From a checkpoint of a small transformer trained on Wikipedia.
Size: width 320, 5 heads of 64, MLP 1280 squared ReLU, vocabulary 16384, 22.8M parameters.
Architecture: normalized queries and keys, capped logits.
Training: a variant of Adam for these matrices, 578M tokens, 8825 steps.
Each number is 200 + 20 x the weight over its row's rms, rounded and kept within 0 to 999. Layers, rows and columns count from 0. The size before them is the row's rms in percent of the matrix's.

# layer 3 MLP up, 1280x320, rms 0.0779, rows 698-804, columns 160-191
209,183,180,225,203,201,202,181,205,206,222,190,206,226,222,188,212,160,186,200,190,239,198,218,211,192,199,188,190,194,190,262,202
033,225,206,210,213,174,218,206,174,215,231,189,217,196,214,229,191,201,212,239,195,209,207,185,204,190,199,219,185,211,225,205,219
056,205,180,199,189,156,160,164,200,230,191,209,178,191,197,184,196,187,202,186,209,192,237,230,221,206,180,178,196,180,186,218,160
032,133,185,170,191,212,215,186,163,211,211,172,212,207,196,205,217,200,185,180,205,215,220,218,184,207,207,216,225,206,215,205,230
247,226,191,175,186,203,204,179,214,204,254,216,205,213,199,242,164,228,178,199,206,164,171,195,197,225,194,150,205,209,225,211,202
037,208,222,173,211,191,171,206,190,208,201,210,193,201,226,212,190,195,200,193,196,207,204,229,208,208,215,183,204,202,204,209,209
036,211,236,170,221,208,186,185,221,222,181,196,209,167,171,194,199,210,206,203,237,183,179,191,205,212,196,178,176,203,200,213,214
056,189,224,198,204,199,175,178,173,218,192,213,183,240,151,212,191,215,213,224,195,196,198,225,171,190,175,192,240,232,204,171,179
030,205,205,224,195,224,202,175,182,191,178,196,181,175,271,220,173,201,203,230,250,171,218,187,215,196,206,207,171,188,201,187,189
200,189,227,190,183,213,252,219,209,213,200,183,213,201,238,176,191,205,161,213,204,170,233,218,173,184,218,168,176,214,218,147,232
032,199,237,215,208,210,208,214,195,252,216,210,190,206,166,191,183,234,239,226,185,181,197,209,189,209,186,193,189,201,208,215,198
195,190,224,176,197,212,212,192,213,221,206,223,205,239,174,172,189,242,189,188,210,200,192,193,186,206,184,184,170,221,205,182,219
042,191,191,211,215,205,179,180,203,195,208,207,254,170,197,187,197,215,183,199,190,188,191,209,178,197,188,160,206,188,201,157,218
029,210,240,212,187,195,205,204,179,219,214,198,210,162,196,224,212,200,186,217,183,200,198,194,188,216,228,204,202,208,211,198,201
029,191,216,226,215,188,210,226,203,216,200,211,213,229,178,198,202,191,203,222,173,201,171,200,210,200,207,200,170,176,224,212,199
038,186,233,209,189,205,212,204,197,225,229,215,189,201,197,201,184,218,199,201,211,208,203,196,199,186,210,207,214,178,224,179,207
030,179,206,176,181,233,196,186,195,219,206,207,193,204,194,182,188,216,183,195,191,185,196,203,208,209,177,188,205,183,217,227,208
031,193,184,195,173,197,198,209,195,197,164,185,241,183,168,215,187,207,217,183,201,178,217,220,188,212,182,166,178,186,231,185,193
036,196,221,185,204,210,163,179,206,189,212,208,201,215,200,224,186,236,197,187,188,206,225,207,216,221,245,202,155,200,209,172,197
031,168,194,207,218,176,221,219,175,201,197,201,206,209,176,232,167,220,193,201,238,208,188,204,213,189,213,215,214,198,178,167,221
035,200,212,164,189,192,213,199,206,208,185,223,225,192,253,182,191,215,242,200,177,183,226,227,169,204,199,186,195,220,202,204,235
039,179,216,185,179,216,190,176,196,191,221,211,192,205,204,205,179,170,193,181,207,215,206,202,201,234,188,169,177,219,243,211,231
219,191,197,211,173,194,226,187,178,181,217,258,182,204,217,221,208,234,190,198,171,242,191,190,195,197,211,197,239,209,209,172,229
055,240,246,176,196,234,183,158,185,211,195,190,153,194,186,190,193,180,210,209,246,199,194,181,183,199,190,199,197,232,207,222,199
038,175,209,170,210,220,204,164,175,207,203,221,200,219,210,208,212,210,246,185,199,242,205,178,166,219,198,176,194,214,242,224,168
193,192,186,197,184,220,182,212,202,170,193,232,228,213,192,185,205,181,214,177,177,200,206,210,178,197,225,208,206,195,211,211,208
236,222,179,209,200,228,214,189,208,197,176,171,213,160,187,174,205,181,180,196,202,166,201,201,186,191,228,188,182,217,202,221,187
036,185,192,188,203,223,204,219,186,194,198,190,205,204,169,210,217,212,163,231,179,216,203,208,198,205,190,181,208,182,210,190,186
229,205,153,211,218,183,203,245,219,175,205,184,145,207,170,190,215,194,210,200,184,200,176,184,168,199,213,195,206,222,214,210,182
047,204,207,214,167,224,172,206,176,204,212,184,190,216,248,197,189,202,233,205,200,209,224,212,202,208,194,184,170,238,228,178,178
030,193,197,203,261,220,204,207,216,204,219,186,174,226,202,206,177,174,202,202,207,204,220,197,190,180,210,187,208,203,174,195,205
200,200,204,179,209,156,172,217,181,200,194,216,188,201,233,188,224,234,220,219,175,211,198,215,160,206,186,208,185,197,164,181,197
047,193,225,202,205,211,203,214,194,179,187,186,200,217,193,186,203,164,207,211,154,199,166,170,177,201,186,180,201,201,196,168,195
244,220,187,192,219,190,185,199,204,223,163,167,214,205,192,173,193,217,177,226,220,170,183,191,167,214,181,161,211,219,206,177,226
030,165,220,206,241,191,191,216,207,182,198,197,210,194,210,228,179,200,223,213,172,209,212,206,196,184,243,179,200,202,158,203,259
041,224,229,190,211,204,203,186,204,194,232,205,179,170,180,222,195,179,171,221,211,201,208,174,197,225,187,175,191,201,224,240,208
034,211,192,186,198,220,226,222,169,196,165,192,190,206,176,195,206,204,196,211,174,196,219,204,227,205,205,183,214,221,195,224,194
028,180,243,185,204,197,202,188,201,196,184,216,172,188,217,221,192,212,195,220,206,214,225,220,190,203,202,226,214,204,232,207,174
214,223,187,237,198,197,201,222,182,210,206,181,162,212,225,187,205,224,188,210,176,180,225,195,193,172,179,203,168,204,229,194,223
033,214,194,199,193,196,199,191,224,213,186,196,227,194,168,171,203,226,178,241,208,210,179,172,201,229,187,222,216,178,185,207,209
030,197,243,216,176,196,222,184,202,201,204,180,213,205,201,202,224,202,220,219,217,195,194,200,221,214,213,169,201,222,229,189,204
044,229,219,180,212,206,198,179,198,197,160,191,216,205,201,175,179,176,198,173,207,220,167,247,191,176,187,189,180,196,218,175,211
216,191,225,192,206,207,187,210,206,251,216,224,201,209,198,214,220,194,195,192,170,212,208,204,222,199,166,209,200,188,181,213,216
040,206,234,206,183,196,224,188,184,217,206,220,192,193,173,233,186,209,212,227,212,213,166,224,186,218,189,200,192,209,187,213,178
044,197,209,212,157,173,176,174,206,219,201,180,188,180,208,212,190,213,184,235,193,213,220,222,187,209,205,179,193,197,200,213,199
039,202,190,224,160,189,213,184,218,238,197,194,204,211,205,203,188,177,199,185,196,180,212,205,209,216,240,165,176,227,212,183,205
044,181,201,224,203,168,196,184,186,197,200,192,186,200,208,210,196,188,214,221,200,190,200,212,196,209,216,189,240,204,193,182,198
191,165,198,213,214,247,220,226,197,183,220,174,192,211,192,159,203,213,175,188,198,225,228,232,187,176,212,178,195,215,230,205,232
031,227,225,175,189,204,211,204,176,220,188,212,187,197,178,179,192,187,225,223,184,208,203,204,167,214,220,179,194,189,181,214,180
060,208,206,179,222,232,202,199,175,158,167,205,168,230,201,191,181,225,199,191,222,192,199,214,193,176,175,170,159,207,208,192,255
035,167,243,210,216,187,215,206,191,182,213,195,178,186,211,223,205,189,183,193,182,190,203,231,211,182,225,172,208,208,183,191,213
030,222,207,158,209,201,222,190,180,195,205,211,193,163,173,187,204,190,183,196,195,161,209,198,165,171,228,204,206,185,204,190,181
032,238,194,231,199,189,188,186,192,234,201,222,205,216,200,172,192,200,178,221,200,197,196,196,182,233,198,221,182,192,188,207,200
043,233,193,185,215,163,179,208,209,199,205,193,182,163,175,201,162,202,214,206,177,194,188,213,195,204,205,168,202,225,176,175,204
031,217,190,202,178,216,187,188,183,208,220,191,202,209,213,231,219,189,191,202,188,184,178,182,201,212,221,189,185,236,197,186,205
033,180,227,200,220,158,197,191,178,194,215,196,210,172,222,215,211,213,209,204,231,200,186,230,215,208,217,214,200,193,224,205,209
183,182,184,174,194,196,188,184,225,241,221,204,179,175,184,233,188,213,224,188,197,147,172,197,227,200,207,203,206,226,175,207,199
048,217,221,168,219,211,176,187,205,218,192,211,198,186,207,222,205,197,185,203,191,190,217,223,225,197,178,197,188,198,248,191,203
041,196,206,193,187,183,156,195,177,188,187,200,223,198,182,210,186,187,195,219,190,221,182,206,173,203,196,190,223,216,213,211,201
211,240,206,210,166,207,227,220,197,203,203,266,199,235,216,192,189,220,187,198,187,194,179,214,180,167,188,184,194,217,186,174,200
041,205,238,203,221,197,196,215,182,193,188,182,193,213,190,207,177,223,186,203,194,200,191,196,195,207,177,195,200,210,183,189,197
032,224,203,182,136,176,220,183,208,211,198,222,216,188,182,199,190,210,169,209,224,181,195,208,210,233,206,204,187,204,183,191,201
039,204,204,201,187,212,199,191,188,190,206,192,172,179,204,220,212,200,201,202,221,209,178,209,207,198,204,191,185,202,175,193,218
043,202,203,183,213,170,182,205,208,243,192,196,173,205,226,215,215,202,205,203,188,185,180,210,168,219,194,225,172,181,247,159,197
252,169,176,236,162,193,214,183,214,203,201,229,211,223,177,179,215,184,228,198,222,203,200,208,173,207,207,217,184,232,205,254,221
028,205,196,178,194,181,181,209,217,194,210,159,204,155,198,175,212,196,193,204,193,231,203,198,181,199,192,232,198,215,201,223,190
031,200,201,204,201,191,209,190,190,255,179,215,188,188,195,233,214,176,193,171,152,186,218,233,204,215,193,206,188,155,219,198,180
033,213,196,168,203,189,216,199,185,202,219,205,194,192,214,195,199,203,197,201,203,193,196,156,191,205,229,180,190,199,221,192,181
040,185,185,208,200,190,213,187,213,224,186,215,205,204,193,207,183,213,181,196,194,181,202,207,211,195,191,163,200,230,197,192,179
044,171,208,216,186,202,196,205,173,186,207,194,162,201,205,183,201,193,206,245,225,198,211,171,222,187,206,226,213,158,201,201,190
044,201,200,177,195,200,197,229,190,205,166,200,202,202,208,221,200,203,203,187,205,172,179,190,189,215,177,175,210,191,202,208,185
045,192,219,208,210,174,214,199,212,234,213,172,159,182,219,191,210,219,212,197,212,205,200,216,236,184,178,197,204,187,178,190,198
049,198,198,204,196,207,189,217,200,188,204,235,207,216,188,214,219,235,217,208,160,185,217,196,176,231,181,168,231,190,198,193,199
045,246,229,193,192,230,191,225,195,210,204,199,191,197,207,193,182,196,204,189,207,198,194,201,194,211,213,187,175,201,221,198,206
031,196,224,209,201,240,176,198,209,215,204,195,200,207,159,216,208,222,177,227,234,193,188,193,228,221,196,189,207,231,215,207,173
035,227,209,221,208,205,185,216,212,203,192,209,187,202,192,207,208,213,187,202,189,200,196,215,207,210,224,194,184,239,216,246,211
026,167,191,157,200,207,210,228,202,215,187,176,229,197,203,202,204,214,190,227,190,210,227,210,189,213,205,167,161,176,165,195,199
033,203,239,183,227,222,219,225,212,224,177,196,175,199,217,205,191,206,212,213,202,207,186,222,204,223,185,201,228,183,225,201,194
056,183,218,201,208,195,182,219,190,180,191,170,221,205,148,180,208,201,195,219,200,228,159,201,207,209,240,188,208,213,233,174,222
031,179,248,205,190,198,194,186,160,224,226,223,214,214,193,197,221,196,204,227,193,171,173,189,169,208,209,160,193,209,216,199,205
035,205,239,189,203,204,223,178,188,201,206,190,198,166,167,203,210,210,234,203,178,205,184,216,208,201,201,190,169,176,203,178,222
070,209,197,229,188,212,185,191,183,213,202,191,202,185,179,207,175,190,208,197,208,181,178,221,213,211,186,192,199,192,173,169,178
047,164,214,200,204,235,185,184,198,222,200,191,205,162,216,213,192,218,219,212,170,200,192,187,187,221,203,151,211,235,210,206,219
055,197,185,194,188,209,197,172,225,189,213,186,193,190,194,187,205,226,227,199,230,174,202,174,166,219,203,179,208,210,181,202,184
046,221,224,195,202,203,190,194,163,193,215,176,206,190,187,200,202,195,225,206,202,202,194,218,124,192,189,198,151,167,197,173,228
045,195,217,177,189,229,205,172,199,251,179,205,210,213,224,193,180,226,180,181,183,156,202,189,175,207,244,204,203,198,179,197,178
030,212,189,202,196,200,195,194,206,219,241,202,199,207,248,204,194,198,219,225,202,163,199,190,214,221,192,193,207,229,220,243,199
042,194,224,179,207,193,174,193,194,214,184,188,171,200,212,189,207,210,201,207,211,201,217,235,191,200,174,160,167,212,211,206,207
046,200,234,182,178,225,183,203,198,193,219,183,185,174,220,195,177,163,191,232,240,207,227,212,188,231,229,201,188,154,208,171,232
044,203,185,210,222,212,206,213,193,185,206,200,203,213,175,175,219,179,203,219,228,214,213,215,189,200,196,193,223,218,176,178,211
030,184,146,217,203,190,216,220,231,227,202,189,231,153,200,220,208,204,202,179,212,187,208,205,210,213,223,195,227,197,222,162,195
033,186,212,189,217,218,183,213,197,182,172,184,217,201,137,202,184,188,186,193,181,232,160,181,194,188,226,196,179,212,209,194,213
046,237,215,191,225,223,196,207,197,194,161,205,211,205,207,173,215,156,193,197,212,216,177,227,173,214,206,193,201,187,230,174,215
032,192,215,188,207,185,204,163,188,181,186,206,173,238,195,205,200,187,213,192,242,166,203,176,183,190,191,190,188,236,172,191,205
044,195,194,220,219,215,206,189,191,206,204,209,185,214,198,214,210,140,226,213,215,188,195,231,208,207,191,208,212,202,217,179,204
028,201,184,185,177,215,200,218,178,195,189,181,214,190,214,163,213,210,211,171,199,208,189,215,213,187,180,204,201,173,192,191,195
031,200,251,189,187,208,191,186,172,209,215,208,209,189,196,187,206,187,181,188,184,201,209,214,220,193,210,202,191,190,199,163,207
205,232,223,185,179,193,197,203,168,213,210,203,163,211,219,223,191,173,214,219,221,203,171,178,196,189,204,202,211,189,218,171,209
036,213,203,219,186,168,194,188,190,237,199,188,208,145,213,217,232,197,201,210,221,183,212,203,206,188,202,219,222,185,219,168,211
048,173,218,209,205,194,202,197,216,192,205,174,218,183,210,185,190,207,218,216,203,206,180,207,179,211,202,202,223,208,211,185,223
046,206,205,220,203,210,192,206,167,234,193,219,216,188,217,215,183,202,201,173,197,207,214,220,178,173,198,202,191,186,189,165,212
038,224,201,179,207,198,189,200,180,232,204,207,191,188,200,183,181,231,200,214,206,206,190,214,185,184,216,209,190,209,183,175,222
028,205,205,192,186,259,191,208,184,218,190,187,173,205,169,212,196,192,193,188,217,209,197,230,235,237,200,212,203,226,220,197,209
051,191,200,187,198,176,185,217,180,196,214,168,180,190,189,180,181,205,176,213,222,193,196,196,180,205,179,185,193,187,220,193,222
031,201,206,189,225,214,236,194,204,212,171,195,183,240,192,225,206,210,217,230,206,202,191,191,207,218,200,200,223,178,209,169,208
281,179,205,203,152,181,205,170,159,205,185,198,187,205,211,237,213,193,175,192,217,185,197,184,191,172,195,213,184,225,183,206,165
042,181,206,204,158,197,199,183,219,208,202,161,207,195,190,185,200,186,168,217,178,203,200,217,239,231,187,220,226,189,190,180,215
# layer 3 MLP down (transposed), 1280x320, rms 0.0705, rows 698-804, columns 160-191
211,212,178,190,220,184,226,210,223,190,190,166,183,151,185,214,183,208,210,166,169,184,200,207,244,192,204,197,191,205,200,197,194
019,217,202,186,214,202,184,204,207,216,189,209,180,169,162,220,206,204,223,211,200,183,199,241,201,210,169,187,164,243,203,223,208
068,207,205,208,204,205,181,218,170,175,196,191,195,240,200,189,186,215,175,232,188,209,211,217,194,195,208,189,158,201,216,192,175
023,214,213,191,231,195,208,188,202,248,213,189,176,200,186,240,204,221,206,198,222,180,194,237,206,178,156,188,175,194,219,199,213
253,195,207,163,219,208,209,201,176,185,208,227,202,213,222,194,212,209,201,183,212,209,241,211,143,210,210,189,212,182,213,193,166
019,209,173,188,199,178,205,199,217,185,212,203,203,192,212,181,223,186,204,209,220,221,242,189,216,184,181,194,192,186,202,202,233
016,209,198,183,198,168,214,188,200,188,186,194,212,175,194,184,220,134,229,229,195,196,200,192,170,222,219,177,229,216,206,214,211
052,204,189,189,200,211,224,214,202,203,183,193,213,185,188,195,203,202,193,198,155,202,216,229,174,182,190,196,180,180,208,224,202
012,198,192,191,205,206,216,213,212,197,163,229,190,169,176,167,172,211,243,184,171,194,225,198,189,253,190,179,205,189,192,187,190
222,208,204,202,173,192,222,208,191,168,195,211,237,164,215,189,179,207,201,197,200,206,211,186,226,185,196,147,196,229,229,185,175
011,172,193,182,168,215,184,179,225,201,224,210,180,181,153,213,186,189,212,193,196,176,213,184,234,216,175,185,191,223,220,230,170
206,186,187,233,182,199,203,174,191,201,199,223,198,226,185,194,200,201,199,182,220,211,205,194,191,190,183,203,206,225,219,228,226
039,175,180,213,191,191,194,193,207,209,204,199,209,192,183,189,202,204,212,189,220,207,231,219,210,206,179,202,193,204,197,182,170
010,218,197,176,201,209,216,184,188,199,208,246,179,154,187,196,174,199,217,202,193,173,222,211,200,205,195,173,182,192,233,209,209
010,207,189,186,257,218,218,191,209,212,212,184,183,163,170,196,183,201,257,207,203,182,216,215,201,177,171,179,183,211,219,198,229
040,241,231,182,185,193,179,182,155,204,212,201,189,189,189,216,201,209,191,192,205,205,153,198,246,212,163,219,146,199,206,185,190
028,182,163,209,197,198,231,204,197,192,192,248,228,167,189,208,199,169,183,204,186,176,204,196,198,206,188,198,211,210,213,205,176
017,173,181,180,192,209,210,202,207,206,214,228,181,155,180,243,174,161,193,221,202,180,176,198,207,218,194,191,193,221,178,178,149
031,179,196,194,210,178,196,157,206,205,186,239,164,214,202,193,200,182,242,191,194,190,225,189,208,210,203,209,224,237,230,231,212
021,189,211,182,202,175,226,179,189,226,187,201,170,188,170,203,196,178,208,205,213,193,193,222,171,217,165,190,194,204,200,194,167
025,197,187,171,179,210,219,196,178,215,206,226,209,168,175,211,180,208,228,179,210,196,229,220,158,178,189,177,242,174,221,221,213
035,227,174,179,237,211,197,216,183,169,207,209,237,173,201,187,201,190,197,217,167,241,209,177,195,187,205,203,227,218,171,181,201
215,211,171,176,178,202,232,177,177,179,197,205,205,204,229,146,224,175,205,192,170,226,223,231,180,175,187,174,172,185,205,196,191
060,204,218,207,183,205,237,199,192,194,227,194,182,210,223,222,198,198,196,230,194,233,221,199,179,151,187,201,201,184,191,177,195
039,202,193,209,207,202,188,201,207,233,175,191,183,165,225,223,181,209,228,196,177,159,213,221,201,165,184,169,192,205,252,202,195
201,195,197,222,237,227,135,209,216,167,204,183,183,206,206,173,198,199,211,205,167,190,240,234,223,195,214,186,193,203,196,174,207
230,228,173,173,220,201,202,257,204,201,188,175,203,176,174,191,160,189,199,218,215,211,235,191,152,209,160,186,209,192,214,169,214
027,192,179,189,188,217,181,178,195,208,201,234,190,169,201,200,196,225,202,213,201,179,178,213,211,197,187,179,211,203,223,206,186
239,173,144,195,184,168,185,206,184,191,183,199,212,148,185,160,213,217,252,200,209,210,184,189,197,208,173,191,207,209,191,219,183
049,226,222,208,182,199,232,206,200,205,191,203,217,204,184,177,234,209,209,233,182,206,217,200,230,198,198,201,178,233,229,204,184
012,184,156,202,227,234,178,204,204,209,213,226,184,174,171,231,183,184,202,208,204,183,214,225,223,205,172,166,197,253,210,207,260
207,203,181,178,223,197,196,177,190,218,174,196,203,189,221,190,189,192,200,203,206,219,184,208,189,223,182,238,180,201,144,215,203
047,183,203,204,208,197,201,162,206,191,190,203,206,172,221,204,199,201,202,176,177,196,183,203,199,165,201,189,199,218,227,161,235
239,200,181,197,220,200,159,195,213,217,217,224,208,189,185,208,151,192,192,226,179,185,231,190,195,197,168,130,194,187,206,197,189
010,176,190,175,193,225,197,184,214,198,211,217,172,186,174,236,188,186,215,190,210,170,211,190,215,220,167,185,203,248,235,236,176
041,182,178,218,221,185,224,227,232,221,190,196,219,177,175,182,208,167,205,231,216,176,232,174,223,183,168,204,213,227,189,193,190
027,161,170,207,197,202,200,202,193,196,206,221,193,176,208,216,195,183,208,203,192,203,162,196,193,223,226,191,203,230,208,212,168
009,200,177,180,176,203,216,180,215,204,218,244,182,166,193,216,160,191,222,206,206,185,206,210,212,213,182,188,175,214,223,230,189
201,192,197,227,204,190,181,217,255,214,198,208,171,253,213,202,196,174,184,230,224,191,207,224,217,203,223,191,236,217,212,195,203
034,202,190,162,206,202,188,196,201,201,219,227,169,150,195,195,220,201,205,223,186,178,208,234,195,221,200,191,189,213,194,185,225
009,205,194,180,201,190,193,185,214,205,215,248,181,178,168,221,195,187,247,193,201,179,215,203,213,223,166,178,198,209,208,222,197
039,222,197,201,198,231,238,217,211,216,238,161,210,171,218,204,196,231,160,215,204,195,200,189,180,203,191,218,207,230,192,205,212
225,164,207,200,209,228,186,227,217,210,161,185,190,216,206,135,177,202,191,173,211,205,214,207,255,192,169,207,193,214,209,209,187
039,196,213,175,178,201,191,191,211,213,198,209,214,193,167,198,211,230,204,173,203,197,208,214,201,221,214,149,192,201,224,206,168
042,199,169,214,207,203,184,192,228,186,204,184,223,198,209,179,172,190,202,168,201,189,204,221,211,219,176,214,184,197,235,180,171
038,171,185,218,186,191,222,190,223,166,232,218,233,216,202,203,217,201,198,222,210,225,212,166,211,183,217,220,210,176,180,213,208
048,190,168,191,180,202,210,213,211,180,214,198,207,220,192,193,192,188,197,210,192,224,222,159,192,222,196,195,209,206,192,200,163
194,202,208,177,182,199,185,177,227,211,234,199,198,192,165,234,186,217,220,183,184,170,199,197,186,220,236,232,186,182,190,191,212
013,180,181,181,184,182,198,180,192,202,218,222,204,172,184,203,187,175,195,202,196,180,210,215,211,209,194,195,188,222,211,205,173
072,202,172,237,221,197,187,218,201,207,219,220,197,191,188,217,173,183,170,202,211,224,205,213,222,200,233,192,190,179,195,203,198
015,214,213,186,213,211,200,175,200,222,196,208,191,188,199,184,184,176,233,204,201,190,192,254,202,153,186,194,180,225,221,191,215
022,177,206,190,181,239,227,170,149,207,216,273,181,170,193,206,191,194,194,219,198,198,194,204,213,197,182,208,194,208,178,201,188
019,193,190,171,198,177,178,190,243,208,210,251,181,174,174,216,190,184,219,200,202,178,194,201,212,208,193,187,193,221,211,229,200
037,212,169,206,212,179,212,207,227,195,238,210,176,192,200,214,211,210,219,169,177,214,260,198,220,194,193,199,167,227,200,189,194
017,200,169,193,168,222,225,189,256,181,202,205,204,191,210,232,192,222,213,203,194,195,230,212,204,228,210,174,177,213,207,202,173
022,208,208,179,228,191,216,185,187,222,176,216,171,201,186,205,203,185,210,200,219,198,190,223,186,209,171,185,198,211,200,193,192
149,214,209,193,201,199,198,207,185,211,166,200,224,192,213,141,204,202,198,184,219,240,239,208,192,204,184,196,181,180,216,178,199
047,202,183,243,189,190,204,198,196,231,202,202,203,252,229,209,197,209,229,189,190,203,223,198,227,198,173,186,185,186,200,184,198
032,187,191,170,186,241,201,194,176,226,207,199,197,207,219,214,196,220,212,198,176,187,231,182,187,196,183,160,179,206,205,173,186
210,201,202,195,179,199,219,237,215,171,181,205,204,224,189,219,224,200,212,215,159,222,224,179,203,233,198,189,181,185,189,171,202
030,158,210,183,171,225,205,190,174,208,231,211,169,200,201,209,175,210,217,214,209,198,200,222,216,178,196,156,185,199,208,182,184
027,182,210,182,189,171,248,192,187,201,193,194,237,186,191,208,204,176,205,198,205,202,178,174,195,187,220,235,194,211,175,192,162
039,177,185,198,190,199,183,205,179,194,215,209,168,219,183,215,163,219,206,190,201,208,212,187,191,209,173,195,195,217,210,201,180
033,189,202,200,207,217,205,205,213,162,221,221,237,212,180,191,201,235,200,176,168,196,218,191,221,215,208,204,207,203,219,192,199
255,200,198,209,184,209,175,186,209,181,217,183,201,200,182,215,190,181,218,236,190,207,179,176,194,191,221,212,230,220,215,193,167
016,170,182,196,211,201,199,207,168,180,263,176,203,185,166,243,197,179,205,210,200,201,187,182,198,205,208,176,203,242,180,176,156
016,195,218,172,195,256,236,182,219,220,217,227,202,192,170,228,185,195,232,205,186,180,192,167,210,212,165,200,206,227,205,226,203
023,183,178,192,200,180,201,218,203,182,197,202,190,201,183,224,179,195,171,236,209,192,187,193,196,210,193,197,223,198,186,199,164
031,182,207,183,200,180,245,164,197,193,220,250,214,213,187,196,185,189,193,173,185,193,176,159,209,187,171,219,221,198,183,190,209
048,182,198,192,241,196,212,206,220,209,209,192,176,198,156,204,202,223,199,188,190,210,202,181,222,237,217,188,191,189,205,207,190
033,226,160,195,221,213,203,196,196,163,202,184,193,183,184,185,218,165,216,198,183,204,190,198,212,233,189,228,188,210,191,195,212
044,204,204,213,203,215,228,186,191,208,182,197,226,175,213,213,213,182,210,212,177,197,190,221,228,223,222,199,211,227,208,237,193
047,191,172,186,180,194,198,223,206,173,216,193,188,231,205,190,207,206,177,213,178,200,198,201,187,202,218,175,185,202,206,242,161
050,188,188,197,185,201,222,176,206,228,207,182,199,197,208,209,200,201,205,223,216,206,201,194,214,212,208,200,210,215,225,190,174
019,179,174,172,174,192,202,186,227,195,201,214,199,174,187,198,189,195,210,198,199,199,196,188,210,217,204,184,210,226,216,181,155
034,193,201,232,211,206,221,178,194,198,188,193,213,189,214,176,193,177,231,206,191,183,191,213,198,200,232,174,159,176,209,178,206
013,193,201,189,209,213,202,197,270,195,227,218,212,188,174,240,181,209,226,203,185,186,182,195,209,219,178,180,205,216,222,241,193
014,193,206,170,205,194,201,191,210,207,208,219,201,184,168,206,194,192,235,196,212,188,215,223,206,242,161,167,186,240,216,210,194
052,203,199,193,214,234,217,188,226,202,209,207,203,203,212,229,213,206,203,181,189,194,204,240,192,200,204,193,206,209,205,174,224
026,194,154,175,193,205,190,195,191,187,230,190,175,180,202,206,222,169,209,205,207,194,188,195,205,207,186,207,200,237,174,198,133
017,209,195,190,224,238,197,199,207,208,202,201,217,190,206,234,198,204,212,211,191,187,212,215,220,167,178,177,200,218,226,206,227
070,170,211,153,192,235,212,161,199,184,218,221,209,200,206,181,231,206,234,168,203,204,206,215,189,216,177,186,187,215,210,188,205
046,184,170,166,196,175,203,197,189,211,209,190,237,166,180,199,184,210,218,168,185,187,209,183,181,214,220,191,218,183,163,220,202
062,216,167,200,204,200,195,199,218,186,219,218,214,188,201,220,223,183,176,181,199,185,208,220,204,217,209,199,171,222,175,204,191
051,147,199,190,212,213,188,215,243,179,206,200,206,214,185,190,238,213,202,190,159,194,187,183,210,239,202,185,229,244,214,179,178
048,187,168,211,199,194,220,191,199,209,134,204,220,152,192,191,218,191,215,194,209,187,170,173,196,199,193,203,220,201,189,216,202
021,223,189,173,200,227,212,200,242,203,178,234,243,193,204,162,189,195,202,189,199,194,199,231,178,185,204,161,203,203,211,150,195
041,211,198,191,202,229,217,193,217,210,223,183,209,218,214,206,200,192,181,204,197,202,198,166,239,206,190,231,192,229,200,227,150
049,211,172,221,186,199,182,208,194,182,177,214,183,179,204,189,168,217,176,186,164,205,174,211,190,193,181,216,180,231,189,244,189
047,199,171,200,220,201,188,233,226,204,195,218,197,178,151,230,161,187,190,209,179,198,200,191,200,229,179,215,192,194,194,171,217
015,191,183,183,189,197,198,196,195,216,221,230,190,189,181,219,175,210,208,203,209,192,214,213,207,216,195,189,190,226,208,223,217
016,215,173,203,215,191,213,204,201,173,166,219,210,194,207,205,203,211,204,208,186,192,201,196,194,179,194,178,213,192,211,185,210
044,212,196,190,197,212,210,215,246,186,229,222,172,176,188,161,184,219,191,224,208,225,204,193,192,202,174,224,208,189,185,213,202
023,234,185,227,210,208,204,203,208,207,212,216,200,205,207,156,214,202,200,180,199,200,215,229,169,215,237,216,189,167,182,212,208
035,197,221,206,200,271,222,180,178,210,210,226,213,184,202,199,183,199,187,183,180,188,189,185,206,222,156,194,146,191,182,191,192
017,177,192,219,194,234,219,224,192,186,221,189,195,185,161,204,198,185,181,216,209,232,224,193,204,222,181,195,198,227,174,192,130
030,203,183,237,221,208,204,204,225,213,183,206,211,215,201,215,214,192,163,206,176,181,216,194,156,156,172,186,210,223,197,201,192
211,189,189,235,203,208,193,228,202,185,171,208,198,199,222,186,183,188,175,203,156,224,218,199,206,223,182,199,207,202,214,199,182
025,209,229,215,212,215,173,201,182,199,212,220,218,160,190,209,197,191,192,207,209,199,185,205,238,210,195,201,211,211,189,162,186
037,212,198,219,201,228,219,202,241,193,218,191,226,217,200,218,206,200,194,228,207,209,228,206,181,194,192,180,232,199,206,171,213
043,200,213,196,206,176,172,212,199,178,200,197,186,180,183,229,218,194,219,206,193,232,224,198,185,223,179,179,224,202,200,158,218
025,245,183,189,221,204,177,174,193,239,198,195,182,172,228,174,229,180,203,225,202,211,184,230,217,200,197,186,216,204,242,187,235
012,169,189,206,264,228,178,226,207,188,188,240,221,200,173,192,209,194,203,201,194,199,215,194,199,235,201,166,199,251,213,218,187
057,209,169,191,188,195,213,206,218,216,217,178,200,206,186,216,218,191,216,206,192,184,225,172,211,210,195,214,209,218,198,225,205
020,199,201,194,212,206,211,220,213,204,183,185,226,193,183,207,204,201,195,204,203,184,200,231,161,137,174,186,223,186,226,172,225
248,200,216,198,185,191,165,197,233,215,220,195,209,212,209,207,183,190,211,197,195,184,202,178,189,231,219,181,188,222,208,200,166
036,199,216,189,206,150,216,197,161,205,198,207,233,165,201,218,201,239,171,216,194,191,163,212,186,195,194,205,175,211,160,183,194